Part of a small language model's weights.
Training: 256M tokens, 7798 steps.
Each number is 500 + 50 x the weight over its row's rms, rounded and kept within 0 to 999. Layers, rows and columns count from 0. Numbers have three digits each. The size before them is the row's rms in percent of the matrix's.

# up: layer 12 MLP up, 448x128, rms 0.151, rows 141-260, columns 64-95
# down: layer 12 MLP down (transposed), 448x128, rms 0.127, rows 141-260, columns 64-95
# gate: layer 12 MLP gate, 448x128, rms 0.14, rows 142-261, columns 64-95
up141 098:469547527385416464462506493488406528564549457518469449481459556539525547484511551469567454349496
down141 100:483529541493423488527419441598514481448547470613452453575511529482481513456521505514492539469429
gate142 096:385544460495492433553438494527477490578524599406575531484590457426568522477488584497535519450573
up142 094:477439513428548480502458470531564491482510360503606459489497506496491501517498409487497476528498
down142 102:548471458415523446440448659454523505522487479493502529451501398468543523509547461427497575600481
gate143 108:529560491518489510506531563578565522489521475429563467441565568401434511460474412520487517492432
up143 118:521599443514463509519510522380528552420602419473525526543538469426495493473538481558562563503479
down143 101:476473612450513583424437510488444463412586485572434514491427600520530491417506497437519557525435
gate144 101:540450505509424495470442488539482484482443478488519495573455533542423564444516499471482542411474
up144 100:510533465453595520502444593447549485482601484485417468474476466448487501532515576563477445476545
down144 089:431504557527518496552497505501484443584536465528476356446589495497488469529469492496454597514496
gate145 107:472498473520413398513558567519491561633400592526453497543441460547489516438490489554513512522489
up145 107:520478467479454457541565466569605445443579442567436491512441510466531477533532516465422501397415
down145 106:498479484507503574554458392518541471542558475504510463482518446447481503565502472482425485431506
gate146 105:514482572418599471455475539501575498471450543509549520580482545523486650498506509564439519582577
up146 098:414516545557504568594545465466465592532498511517534407542516496559515417403485513542493514488568
down146 097:469428519409514493544471597512596436392558559494532487521532534469585547558513467481424522582501
gate147 101:435461496585559400524538521526512494612479520402583500527418496545560473554452480595479494429556
up147 096:464472448500428405445454488426448562502559498468438429540505446509534459506575611500497400515447
down147 095:443465532507563426537527492554475512532506537522507536390449455523588466566541470631467516456535
gate148 106:487392572639481414566426568547523489519453469452530464434522596543641615494526418482466544538550
up148 101:413504533459541466488477489556489532398466464470567446496436506458479526471547454607478481595472
down148 105:552518480573416502535441435485519616421461400596453396447602503501464452555514454450477533606532
gate149 106:484483502502498507469536556494471391489537368470465515434458482508542537428524493464515505407424
up149 111:562502502477575517464497508513480480459486512524520574535424553490468558435523509476529493412474
down149 101:515597527468478543444497529496507614454449533597455573559583502484472452343530489479539466452437
gate150 105:525549556554506574441539543510499578501454458538456445543525467452464599491474440465580458624504
up150 113:507498452462510501579523527524537517489485489471471533470449497587666446539439465539432503573464
down150 115:545463533529483493485483478388485474493533477479579490568462463638467397535498463489425540544440
gate151 114:502460585487525409485455541541522549594444525422587554517459532503554503476518560497477505502564
up151 103:522566614499473546485473492442441460445475509512590509534460638419381527454491480475532510504536
down151 105:546411411448472524474518456448571559467499440523472484555514457537461500541523551443494487565450
gate152 098:472469421469501507401525533469488466516469501500545368503503562393530491414544481461517574461479
up152 088:503440424412534546514523555433502478496579526535492536581488391509578445530490588568531466480556
down152 096:527554520499481459514508487502564452515407474444578459561550548495526523548556484427492573454486
gate153 094:402528494555522485488600464563468601541500515526441513392543517484506421457539532612497490475588
up153 095:499493494513493510528531516456519546441529451650488577429494575491575464449545439425521516493428
down153 098:528477461478487519482485483503468439367416481501565510489481521597498529612606509539528540485508
gate154 113:542437544427564498448471487592543524435498495454571485437424613473522550428499457520463503551558
up154 108:469576455539593577486447427516473550513562416491428470513585488442441452517478414443441589488397
down154 109:495425610475502588419595553483520488451496533441525465478470513476518500503501464495558461555487
gate155 105:431498490505446435486504480527427474442480526535597473456518464532560511490508430436481511429548
up155 101:560494487547516398468430451416526475414379445485478510568567481523432478626456524567547417570501
down155 088:481506566490439491508558423560551465476469472498507442463557459441562462479485520431502571524484
gate156 103:461531523535554489525575548593565523542517500438478483528541535401502505561457480471590470506475
up156 146:458423461561467478466417529533535475515545553486576542435472578440505560454505474584477545469573
down156 120:460527515533409489551550465459548563513453408588502511479575581513462529393519497539536450449497
gate157 091:415505499560451522512493568495553483432412488404569510444504537464424495514556435569482494453503
up157 104:452485511495484454448506569509550491432457547412503580462489475468443443524480514567447433516516
down157 105:501373513465461598467440570489472489555457488508565451543485430443533529420392608507520525506505
gate158 094:383519501503455456486474500485471537525502423527428428481432475423423422529572566521451438508560
up158 090:562478462515535449464594457617539514517411440471528493491481536524444490569525565519606479557505
down158 097:561512481494543549569445445415471526498542454604497424534472416445476503415545512489445532420557
gate159 097:633397503600578454467484464463476463492539581455472518526500581490564469474509569421459489536468
up159 092:511534555425466462441388492502488402501475491529625486576458534569449532519436515500554519470568
down159 096:543606488478501494508448499553445576577447490385487448426515510536441566569525573546597455500549
gate160 109:422486620432531480508492532523432606463496495481612407441484489442587583463505495568471537461520
up160 126:493495496572499527486507493454608510535568545399520514510510532498481393479476519466522520494434
down160 121:488586438497451510451475471499528481536533525423502497516503458497467450545520410500468504438510
gate161 109:469484493472501540519444625471533515521450409493534472468534581454540509545523401496568454419546
up161 100:493529446551467413546558481607544489470525481482533500520455455497418648511536505548542440498547
down161 092:498530584531538622492518422545484576458433601443537490530392499504546501502668573515497484586454
gate162 093:459557449566516459583532489465562533502533479500586519523534468522520532474382536563507472417550
up162 088:466552531479526477455572533557434466523574443425485357449567601471489461533490440593599581424488
down162 092:501534510521500539506457401460430595467466541530598516403527480589535546597500513479571477533497
gate163 098:569637528561483479527436516485406458442512476426528469550490404515463523552505565472519411506571
up163 103:450455445484466533494414517458554551450474482431439518484451539484622524460474463560477487520520
down163 103:544506511516557518470498493502537491367551481543522492482464564507411496529515433574550606504518
gate164 089:460445506550447489560521484589526486500443482449526484480489403477469460543522415604553486495499
up164 093:472422446514456475522434513533516488570552512600423551456536419423535525452527545522461522457491
down164 092:582511518436493539472572475457536426458478465449645450469525584495447603548526495483589459530453
gate165 105:429494477603517483526503536492548471511487552489427564454428430464452490503540569496539558503570
up165 099:544547470427454405485514527483516456501585454464510512461467559438433526502608510581450494500513
down165 108:473509511411483582525479417526533544470567481440522507560501500481538469480480477546498530579508
gate166 096:551401550557515540491558496440498416491479470429591528488535463574495466532439455534540487498490
up166 092:534487429514500471513519473479584536405527494550490481485427481391520526446564510585451465475563
down166 090:480459555564478538428572541502482416464490490396519586506536518534464513558446500487551537513481
gate167 102:442517552485432414498540522508517504556572560461519391510472515496553557492491499561457508431489
up167 125:399432525516536581542566422489549529531436541438473498497505502433550452426497516523454484497458
down167 125:515481558501479435538578502529536409537533525425488481451616563512519458484468507556545543423489
gate168 106:526608527601518438521573518453484426475540527502521546523453488545487544462464506514468464495540
up168 109:475449426527531531532418545529566564595494510486539442473485538445536472513510550529435584451469
down168 104:597550515499461425481520468466482626427485439499484481570530447433533514508458574579479592524529
gate169 094:501449506617428449489511557521436537457413491562474547540431554504588555422475467441473579503453
up169 138:453519494591541527512407542488431520454515478580511521503522552644520537547454535485510459518527
down169 124:483413443649534553482419481521519486478556568526500529547523558504563464487487596490479425546493
gate170 103:490478495564626494485456441483559467414500541447541575446426527502574527425415499564586483489472
up170 120:396536439515486544504479533440440474516497539498476516489585467590539479484530470412529490532458
down170 118:524519518460494501493553530523455383523502486484440521519489449472581400446522584443522537492523
gate171 096:521503435499498452519468517511513492434477483416581496524609470463548394597531442443422546479506
up171 085:610598580486475541452459469505472521472421504422524429426541408488470541510493513486485558508502
down171 083:484458498486490502509500476518526469433479512431531493534593472513538447599547456471476594498525
gate172 102:515545539466473459453555521477489555524443510436509581494448643409379402454464512505431443471568
up172 098:430522501426505482549397518536544481516454495491482508421594521518542469434474377520431416476411
down172 099:519532487500536519564584517533473519522478452532488431538418498381489466567625495561456530473453
gate173 100:499438424467421545550548411545514503515430453454540486516427584523415532468517443503404479550569
up173 101:507516454471428563509452446539535489556489489465549495522513619538483554487587482423413428501519
down173 091:526509458430455493508503457532471506486459485450511451456477486505506502471529498485497514558493
gate174 099:477497522521503477485439575497498582446564419527536523494451507477526488562554510483630529505510
up174 111:465512470550509474555530385516536449503521536457530494481489426485521524459489513468463562582484
down174 115:527509413495523444494468461495482538493484511442538511505438504574488481423540477545485521465475
gate175 099:486519517554555506397548530521526524525410528417473517486460492588480532537565537433564561537439
up175 107:522410469509406378465539510629509494610437536455486577420467447440611489479528518454470527508402
down175 113:479459460477554502590496601470512511584469457579557587497531365448509369504480476468433526449462
gate176 099:495428498535448490458498551478526378503521498490564514614490592402530397535507462539372398509527
up176 109:548439498517614508456499516491558516541575447457556535524498514573557534439507615481634535521503
down176 111:440493481491487462539496565546437495569450557470562540452562495585505497536396480482513509499484
gate177 106:569453438420626469454485531496451541476399454508505448510435568505403565515531518592534441513470
up177 103:510463537465538501462493516429432549526542419478460528549492480569451509471564473570436613422520
down177 108:621460535615461405506433364563497540510545441489490489508578499574533539495523527491477429464513
gate178 110:509563486613550473455421555494603411475497542445506482461549455522505512477462493450575529579439
up178 099:500511556432473470491502609525526488472522575551543552550467508474535535475466467398502482518469
down178 105:491489531490388567523559494506477424453548430466441476451478431448598513597461488562518515445430
gate179 101:500532543521538512466453468541521531534551541515555556552525551430530526475424472524433563401632
up179 096:524473513502501478482591476482465548546497463579437566497503547568476533492545475498449476510497
down179 087:531487542499462504569500503498464500497511572489481521445486498435524490471431487431522499505502
gate180 089:505524530531515459531562461603507539456516534531463479482527496446476518421577512439522490426438
up180 090:472499484559487551503529461461559524523437508476523505536539421467457424482496538447433441414507
down180 088:485505528457462539583499508551477420570582490507482573428564525518477471527443511555506518569564
gate181 088:518590532584495458495460458451509465493516545554394436574427452508562535470505430481567510568463
up181 090:474551482533548527599472516514475444607479501515414563519577447487539486475444520494479420484516
down181 085:553450413519566557511481479519488503468550508589530548541468415522558438589444450479477491516528
gate182 105:550525498544580459501521612508495516566390508390475456495450473479491473477522528497534590495539
up182 103:480545563422482495437465484441436577620465544426518463542472508528449501503444465495501496540527
down182 100:525533487503500456436511493411478482504569423556494492442504446526506520547443479509510497575594
gate183 097:443506523499517506437528530491504404504586543477428531429403537480482421502525492499526456373502
up183 096:471438487636489482460604493485506529552475538499562501510536519513431529494444483432513500504485
down183 096:490602501485488524461569511533485379500463442472471596542489543517495421514513552447416467502438
gate184 103:452498569447574612448530514592534552487470447475449482474473473499514480547403539474517508554474
up184 107:536473493549528481467473641519512569487427516550394557448484476580489565595486476440509456494511
down184 094:473564433478571431465483523492444526519587525417474490542504555475477490462528513525533566600490
gate185 097:388443472485380478466495516455447478531484488478607489529507556394464542428478473498439490554437
up185 095:538555480487514537521431521424412554497476501402521483544580524424431443456488480542460554596473
down185 096:572497486488529487455463514606451595493466486582531429439577523543608437534440527544545465472500
gate186 105:465522616518499529519555509546527546448495513552534572460432533457434533499423513514524518518464
up186 122:544472500479454504511603463482482479482456424429536405598564470434538474525523428514489545476515
down186 110:496524513523555391534466562429524517579511508437529429465523514482505433529527519500534524467469
gate187 093:486495592537464469596473464445484473520487507511441445536530582460438540437368490490553418517606
up187 089:481422485561582524519509491578569436465475480442557520564558496536524398509620519475454511604519
down187 095:565572540469606524534575455465456480592493469610458547438444483519454539477495496472474557450555
gate188 101:529464557540458430445584602521494463498512566466541485446504564467477480432480486588538482483582
up188 109:492522555472438537507475509549489534476497368535487529437561508443515497576497487392486543520485
down188 109:463441508472514510535522484480542556522538425540528536563508429518522548531456442460417443330463
gate189 097:550583495561445516496480474521548518552515498469421549619532482470529459472435439554424440465440
up189 090:542441472417484541525475445463499536475458473525579510499555481470517395474503529498589439545493
down189 094:478561458573505509462440550504457513483454444494478539516549566463455548511424381583584479421573
gate190 095:488427464489509526565456553569567616581509471394577502493486465482587541462471574511439555501530
up190 094:503531507439614569465442480446465485520404547545512547507585474505431478468485532477597493546486
down190 096:469536428439645526547542501617477546534522526557594514447595537471605471520588434462513519465514
gate191 095:438500466551460500577504542559531526505489475552436463454443384503481446492477497549498466417399
up191 098:454501552524598457492513448505424583571503553426547599465560554459404551492496456404521507600385
down191 094:457470504530534517467476485499547542495551557552499523538421475595515511487405567464578544462465
gate192 098:541459505444481500546486548401496489477431503471553412605361489492509501506562486540472528603627
up192 092:504462387470406484498492494457400505461435472569535510519501428511466565491488476466552405495451
down192 094:504528403531586485465540462545523490470517544532508510505606537470539429427422502508510539381479
gate193 092:513598521519520557542453486527400553567441548479540480416538561506479495620449493474469517430524
up193 092:393414459503482474508500497580576501524581487541489494537496696520548536413432486460477470541477
down193 089:514548453457533442449551499449417486512453387552537476560501423413440453555526536485596505448547
gate194 099:488612484514593452536518534545502543483488543465584537517401475490459630477423553458510501483498
up194 111:509492499514482429470523476565487553592347427493479433443501635520436476498543499488477479453448
down194 103:554484446479428447504499478566502586525587462513527522527520451453545494479547481533579487410538
gate195 094:515535508520425452525559538484488449574536535512501517477524436530560490593431492449551536411454
up195 092:501478478576555545440558521574462505486533523522536433561509593598569484468506529536549506542498
down195 094:489523531492464515509620451524560602463469500501461499438441550490456507448571506432495543576489
gate196 095:460418552506481519508599460527446503507508489527504548435537579541515475519498450463376495441413
up196 088:571517508355502545469494593472508386391467498481497481539523497523525463526560438517444464584516
down196 093:474505502592510473603481445452441641488459514503484449418523545420477489467354497531538500500467
gate197 095:533492504529489492511552437510479606483470475455560487447417555564612602451485452489501436475447
up197 092:441501511365493458497499488506475402514532497547491483542553455536473475559528518523453497610453
down197 095:400451454543534596480602460470494513548512478506511358443493507566547530485470484487512492459516
gate198 086:447571458535451473632521427563534456512380541494592472509497513499492479587550456534515464490452
up198 080:523508452441425490551548513635423462537488578553571532558590464534507495484598567435467505481536
down198 084:479527457416541520478439496407433489480495546435513503479518521567510503507434540556504489496564
gate199 099:430475481473464457550511519496491591589523515483478486539480475549459525395421539502455571412582
up199 116:482525512456429545558539534579509550472395570492521448561437492444383513415484546475540561488589
down199 105:529383543433553433569547534507468467470456476490587534521505563477523506564568389552478499574511
gate200 095:528480580469488501472539568457486547505471524438498479514502658592518503474616530511510498583502
up200 095:543439505422487595432541544483559514437462523481559504586480538601528498526542491456450558497483
down200 091:474508486493510447539467547599489562440438557530490498511487553453504513503473513509494493530495
gate201 096:502512534433497499435437539491560657478544537529472555540494539416463495488460448498520489472528
up201 105:572468526562515481520441541483501455491551516432550464440456498548474432409514463405586540470408
down201 099:485451529466585490547451489462446460548525548520435578467453570646453557515579437503493553411526
gate202 113:507472488500533483405542560466554433524526563635615466500478512502473445535488459510526454446550
up202 111:571456508495469494520492594440516449483532472474499578549545462400541405585436475485427410541529
down202 110:433480538647503507505562467506467517517442529536479544476455495491483568480532442452460573534467
gate203 108:431561533484532500549486472579560505517456593493513429482462509449495472401480563585486451498608
up203 092:453503470546493510474420438524482466521540491619486507607534465516570522447536500501450518441540
down203 101:571531550423536484479555562518531472452393458500458490418480533424461533501551455488458417371512
gate204 097:521445452498484454524481492479498548382453538488531491460532482460603509610468469561589510500527
up204 091:495488501482478476614466547496530486484499482499409569414458514467622453402445470468531531538471
down204 096:546536497472438441503616405491460528555555460522491544509525465580516489440553549472544474494551
gate205 101:563461627479496536519502453529473528480471510503523524449461551471467527557484533533467486452589
up205 112:547548454483461540458507508458435439490584411531381500516507483435484484515467451436506474577515
down205 106:503475440488525490443552463458481422548430506506504472494450568442443559481477514473594446509569
gate206 100:496543578533577615493405511470555446470481469501454466518449500462540525476546393491437490457411
up206 097:512431588524489502463519576531495453557533462416472453471518546441516406528460504417443598552430
down206 106:521515492502487498438533470537476461489490545484584469557431436544519493450583510529455503494523
gate207 095:468529482518436484481508561507460514444454531515554397534471525366508515482435536470447518520494
up207 109:497518555483467494479588465513517523525567482465528504467434507517418488434570448516533576399457
down207 111:406478464498456437513604534543441425528561499490533518507500476491439482525526469498572583553562
gate208 099:433493502528424568478511508476501445488499585499561539449458498457554504463513477503552437549446
up208 095:559465465462493468492408620552559478600523558466557523493506452467562536496508504505570531433491
down208 099:498519591512525568438613435544496540486522499446517441444492415428481415488472520529449487483453
gate209 109:479563495511445492514575487508536577535494501542511474443483510434444523421538539509515475430535
up209 106:533533539460487570542462462594448410503510556538544503571502513517520531545443453428519502547509
down209 110:515571472579508519510419509573560522479528494423502544497523480537521535590599438550495562386537
gate210 111:433473504563499531385498553515506589542455488480531417411520554460558564450484411504475495453484
up210 110:477493492484543505404450456491409499515539434540450490517532517550606471515458545481526416487469
down210 113:554582476455481537465479495493481558510600555436544525540490556492458430467492440463482497512500
gate211 098:509521518519531541416558537475353538491432593557463536524426480600436523544456453445558519484481
up211 101:548530531515513500529434435497521422539583446533491522474530480513502476488493538497403484496451
down211 096:507527526494546458499485473463535503484449470545439396533463461491456458500570444496459529455463
gate212 091:543438498501512417489446575546441491505498568600551535504484524474550518567466564548462485415469
up212 084:554525434565397494500566510481544524481597583500393515515564488438560529499498506581541458425513
down212 085:502470545560614469518456556480431469472476455468556472568558524488497536626526482433427526588534
gate213 094:402480530555480462468517577548531481491501513550476458522538514451516535589568626446434507522455
up213 086:507485500391498518559507497495487479472458465464487611543495499508367453574486562482430489513531
down213 092:478505562500541475521599528439540515515595516420537491547506550517481520411550465435523550512470
gate214 100:458490526434550525548418534460508536587433574580452499458481495502473499526505406465481423480474
up214 098:504518408539539515515533410484489524514561507526544502490500448509450514485571535471528537449472
down214 099:474449494465506593462435448491453506459430468539447433463348478494550526478493519556491457480567
gate215 093:474520432565569482390467439535476600490433433571486537541477494403462453462473534425430556521464
up215 097:442473452555489540528399477551471531417442460585479560493549383430533521452548529518423573526516
down215 094:557482458483498417468510577475545469614577617430556504431494484473534553601483500533511536528564
gate216 105:497547494516488560530545516491503520557499497578592392476552652499435513380432510514424445501523
up216 109:472535424481572492539453460520501514517535469507530469428454495419463494435499480586536444520507
down216 111:353569421488554480455504477484439497522554462533492534505528579456528514433394529508522552498566
gate217 096:511326521452476515433559457460434479538451528563487591502629568561509473443443464499530592486477
up217 097:492584498512558574494427539546662486442492501507547521488385544491453527474533510461486426456480
down217 104:447526494504483436413473467535466562526518636585512557399504582397548501555486470483562495590558
gate218 104:521433570423461500413491534607573562489424555447479499484498535405492547436510454539466508470488
up218 090:524514467496491500510514421521426402547513535458572520461523546421605450523491515465571478505514
down218 094:474504503398451523466526428423476564481470443530508503541509424471521432481538480404541486559544
gate219 106:525473612504480475472479530466531575495529488386530487538474518445471589518523411584471512566573
up219 103:507480480608539497448595474584562515505518450377528553425590451532530435519538452518613489469466
down219 111:489475515437563475521408469558503496481574513562455527586497528507554530569467410532520557515501
gate220 098:466510564524553429573512465497498574602468594509469492541570432463524542488509534425487497511519
up220 084:615497477478475569456550539459514473454446444506578516499440465549469506488493523498562605425482
down220 087:543471555517438459494430529485492580531449504502503578488518408558566551506466525537462442568524
gate221 102:501575393583430501520492499532485527502379571510553475551491444467480607511540490457549484424488
up221 091:518360533502506485437513464556516413543516433480451528495395517493502470447516440543488471660571
down221 094:523529571552427405510575524479417564489472588505444385451512469529492492556625417522546545475413
gate222 098:525520651530563436445540495518422487487488537470524398490475547496417508506502531519495480437491
up222 101:540452465527587620466332490404472508517472470471498498460587468546518526450467482454540499545489
down222 099:539486483561433543509547379485513481472563499558462593491513504438392474400461523536469540459409
gate223 103:458511486579455546441493521555514538510514495505564518568519431463499455464484496554509493548496
up223 104:415602489553527574485543466476527452401470500584379528464587490526423482497566535500501519527493
down223 111:545569458495450482486459555542507569542471482440580562531542584432587533497408509523562511463472
gate224 107:417487548476516428485568537546383469553452560528573452432553576565456533482480451530556574455452
up224 099:463474477497535444473505516435492580488473578484509498563555509508515508469472436501467428562512
down224 108:528567451495468488496518535515591404460423511578453495440532464582380479526476443494507468495589
gate225 099:441394524502480487446484584468488510553446512391514460588485582520457558492477535574495557557578
up225 103:512402516435536467611405498522512498517483526483549525479460482499537433582498531602480558563564
down225 091:567527489555421448514590535554565520491464435569427436419496522521521448403548518496476491440521
gate226 098:547572533615508483463522558526528508520449501418536463516510475535471555533500473450483474444499
up226 093:475541554556479486517550499461450481528488516527545467570482461548516531479471536535562492476483
down226 092:415441521537526448439499544479515440551543518510523557554485469492530484542527565569489481535471
gate227 093:417367486475491527491399474527585489460502540448518485515404585411472441515468469541490501532508
up227 095:515517353441506589527418516561567534474481508446451523474524522438395452554481573442459413490520
down227 093:500493476501495488447489522500412519469501481552491508544520463487500549510579523405467444502469
gate228 093:469468446604469506545513498572499519427452480630429535462507535506528468526568449436481430498525
up228 086:462520485580576496551404537487489548479566545408539431447502500498587477509525426529550452475470
down228 092:569497504555500541429573571448553467507503420460486538545496513508423498484540525509522568512455
gate229 101:524507499475456459554518609644587583546393507471561489482496552513590417476415516519521460547438
up229 101:513504482526531438479523481491425541484516496519516560463448524486450423515518522418515469542556
down229 101:487429536530504469520542580477529492483554543478468589550492479542485494530522457471455537572504
gate230 090:552450432446531481515449556593537476570486526501539515515442463504465497543514407535568462552533
up230 086:464558610521487499475571453503422602436534497404553496555428629518493529530499475472534579524477
down230 080:598418452508457571535454521582597467494481538524465540473495550544449435482471450536499501540565
gate231 100:451504504504479514468425484449473464447556523412564495532478562448531487447554495483513538598509
up231 106:468426575547488467520507450511448500462507553441373445462365422458503538419549515477427555532517
down231 102:557426512532439550467512448507500476540452510553457460480596456553497491573468583591467474488463
gate232 101:473501519469525454405447558561448514557535451637436574581502562494413525469480387556556557504527
up232 097:580463514512520470403476466458480478523500513512543534467468484520503528560404535392525483535524
down232 116:520476511453483478458499565437530550417460409441561486615459494460525528441441566474503564448459
gate233 098:480482461579595578491458484561461506481468438512484465449450476578507526519533514510553475510469
up233 097:511563416543482582447520482454478599476454480499537481472495490525534459537542408372459495523517
down233 102:586534531509481550525370492398538493571526506558490510391600500516548567549465472603496518448520
gate234 104:414512489500567533503502507464418564510493540497591502501414552559489537548485535504596522482513
up234 127:527486526517458479513597507551508514452467450503464488495530500399452463503460388500455548442450
down234 113:475487449541405390526493500467550452507521529452508465506469522533504530517529399497468496473443
gate235 106:556455467557545443516379624616498456556456454417564464546497477531567477477529484476450411482485
up235 098:516376422554570478605429488529537429479455459471518422437546496449532542535507506459520412592538
down235 100:489480509447466435561479569456486462459522461497465451472555487516403622527549458440521471522453
gate236 099:536511544519566432459492441422543445448518574505485520490447438496596461522504551518450513453545
up236 115:456448489566521571506569507506456465420486444542495522549516494507438533498503410573571545435528
down236 112:441450522499544457540576397536464484424490525485532476542446544441567509553458467515507533483544
gate237 099:520599550426434495495526547453526517575498510499516534490515470478469493368443477414492473464410
up237 099:457498507503501566512504517497537520480469429476509555502499385499483455425482556488511462525561
down237 097:458525497450388517533452474500477494502552468432509449485526448457453484436526528421533529495481
gate238 114:423541560526509448494515499479534535569427530560572515465461479513508500477446527525541491536469
up238 115:476530443589430565459522434465479519416472421588522536552465558484555523559459541507393467595514
down238 115:438501500501543461502478557407504523514486507453513517392509497493380495492486492529510562519544
gate239 090:467595471517502516439540557444454499498442522481353490500528450491525533444479555471643514466407
up239 093:414511446501403503504398458559432577574548493543477467563529613460470450473420499484454557411486
down239 093:568523554524509428484523588530525499416600434433541538405483573497503500461476479470395476507462
gate240 106:503551453545474502479482598476509486503609485479510474460499539483530548421516458557561498579497
up240 106:561428640528503539463434464509449511475494466534552495507485529605578445400441527438497483534466
down240 108:412545531546489496409523521513435532526577390498484532480556463414533498450560490529567397472556
gate241 088:464550541516496473519532524591464566517527591425471476477415468447519494525370523535423457538549
up241 097:475404476536474492504545497523509512527504438564457573558475598505436514427546457518553528459494
down241 091:512417469601528522445451529518531495484481564549496502482549474523433538353514434426626556603541
gate242 100:556519520582524478601513474531491368571542453529521491516524495387437462477461508495427475510527
up242 094:454437583427558445464529481538550577492485563432541483440407597483587537514469451592504535473539
down242 098:467445462525509487513505520515479437537520440579558481462550455502438513574483518449474504569543
gate243 102:487464550498545455534493427616532529496501444543559434526474514509483497436538453585563426531500
up243 092:488535545458480403459482415483486552505513492475495534494525469529529515492565406471429455523611
down243 097:530494505551523468442537496464449499457470528535447504464498476407492549508509566620502429478473
gate244 095:534389504457447465517441530472482436540494630551480490597445469508448417522551516515482498567539
up244 087:549472505500378540467513518511473548434454477493512517458509485661466552502545554474554503489550
down244 091:422451542420534531522461523538539390465435550460525531494549465465487417491581485458414514526494
gate245 104:446512500557565437471445534579479499557435428498554556542455539492579504518531435596528522470467
up245 101:531525401523518463510540496522578498514453526603508378489337496530417552518519393454573567436499
down245 103:507429459420506479568487489438444441485540527511526543416558562554465528422502566533465593560489
gate246 100:446550508533440459420529568488523565461397514448605495505496574444521481523518438483542496475520
up246 107:523451531490361557366485490512533545536457519419468505538408536418439483394494472522572490489497
down246 105:477472473518518500442498593485568539525546407504459648462548519521438409366501492494493445529464
gate247 109:555519505510514499435513504603499488511539527578534554501497598421482479445523534505509515556607
up247 112:499487469537468479503484366600481480545547502517489505452529519523502446496541575430524534500393
down247 110:535513532435479521480573544467548526466427476507491460468515501525424531559470458536548516490430
gate248 103:507566468514542514456488553551560541471491533506537534499496564474506526490497514465456526445488
up248 099:458505539448458426488558462505537593423411445429434544499490517406495498474551481491447524542466
down248 101:499545480480477572536478460508445529550458518474510554493510518480549420432526505559482506462550
gate249 087:534506536466490519442490489573486603547499510491505546490478484470534540511499412362481566488541
up249 097:494617487515470506539468562432439503497509541454380474522544577532501506439561531521481399490476
down249 088:385517508572491448420496496553534559587502534451574512558475502543538461582403515515445479465490
gate250 100:486493443502416446551447447467516497591497500548444440432474454471435448467483535475445473522569
up250 094:579496505484540474453523511488562471489497557472514416543478431505572526513535584575495455542482
down250 098:494575461454454630581525470531467511434546456445453496482511494475434537496501428472472455498473
gate251 096:457539551522480546533381510537500492476528553518475540545516439465493583491525522540568534528423
up251 100:562429489485566492614494536491559430493492517588498583535548404507506474494481496584547474417440
down251 101:414512524509443456538612416524521487462506470439499540503554537514497477616444484564490421485547
gate252 100:492544428455514456457471510436491530488539596478566486579472604546523520453467511552441443624541
up252 103:494502461487468453413521515545533531563438480538517562484514478519472504442512453573551503432523
down252 099:488522503490434512444440589435579474545492570547487430489432527468546546514538451457492485429458
gate253 099:434568495491383484501522533541554639484447534548409488605442531502498548470561481511447523543589
up253 093:537432485545508388496464467570564450474532529521540582480584466445497502564467625507576490460439
down253 093:563509502488409561488441509482468445490466456425367511551536481457504560508415514452550588590605
gate254 097:479508549500506465503495512481512524440496541439550526511548520484437522551453522596476529522440
up254 100:552503393543490507508438541508408524472428508515502535530566478550425566559504494559472585556478
down254 103:571424390468536473494493462483448478571539508500487392473473498522470497561583486450557522496500
gate255 105:504430486433512357512517389566509549564519504477547399453523534537552509523521482553515575552578
up255 102:548519528494410411447496596530518485552544573508470464465554597561521562555457532472656507527508
down255 104:475448474495501476505535613464563454504545510540473475500532468509544443515466496552474501501431
gate256 098:550497585490597545565393570545479581582432449484601520494454497426504584468519545561491556568526
up256 102:394504512510493501476408504397483475629464523464567575516529416502519565493460598487544457550530
down256 104:594501467511495454437548466497469438503545474557414490417475540517460459441607496377461403456562
gate257 108:443627474553525535496595525475547547520507521488453461555462499503478472504455425547442535566528
up257 097:482565494552453530476549537445443503468497444476395479460520474535476504549623436475516533456471
down257 104:475483565413477441454473534432493466555469411650466473554623464426561429446453519492464430498524
gate258 093:525406502508575570517418554554462483526519478529490562502506497453595463484490525414423461491528
up258 084:486511469511524540512523524544516553518494489544598441561526500459488558398574503470469498349419
down258 085:488497516443509532389560482429449500494457459439505424509585410501500417517483507498580491632506
gate259 097:524574532538431426410457468503469569550507468457505433560551464599485460508495479535550556539524
up259 093:600484506440555497591436464463505528524510517498595548607440414595556467524467446517507414507475
down259 091:596467537584437443391497460486453455511459500466517488553438519529531468568585458451511475499573
gate260 101:500492486584478580520444533463414505490424466455550509504591528590586496491479491543519473552537
up260 097:576480499470575531344517495479565480493455516481458581424469511561493505481484390500505544481503
down260 096:477556490571523622450506447561459525593490422449511550544493534470480525499539605511496543490535
gate261 092:513512539468510480497495472551504485530610449424489485547491564473510455460534628523479539494521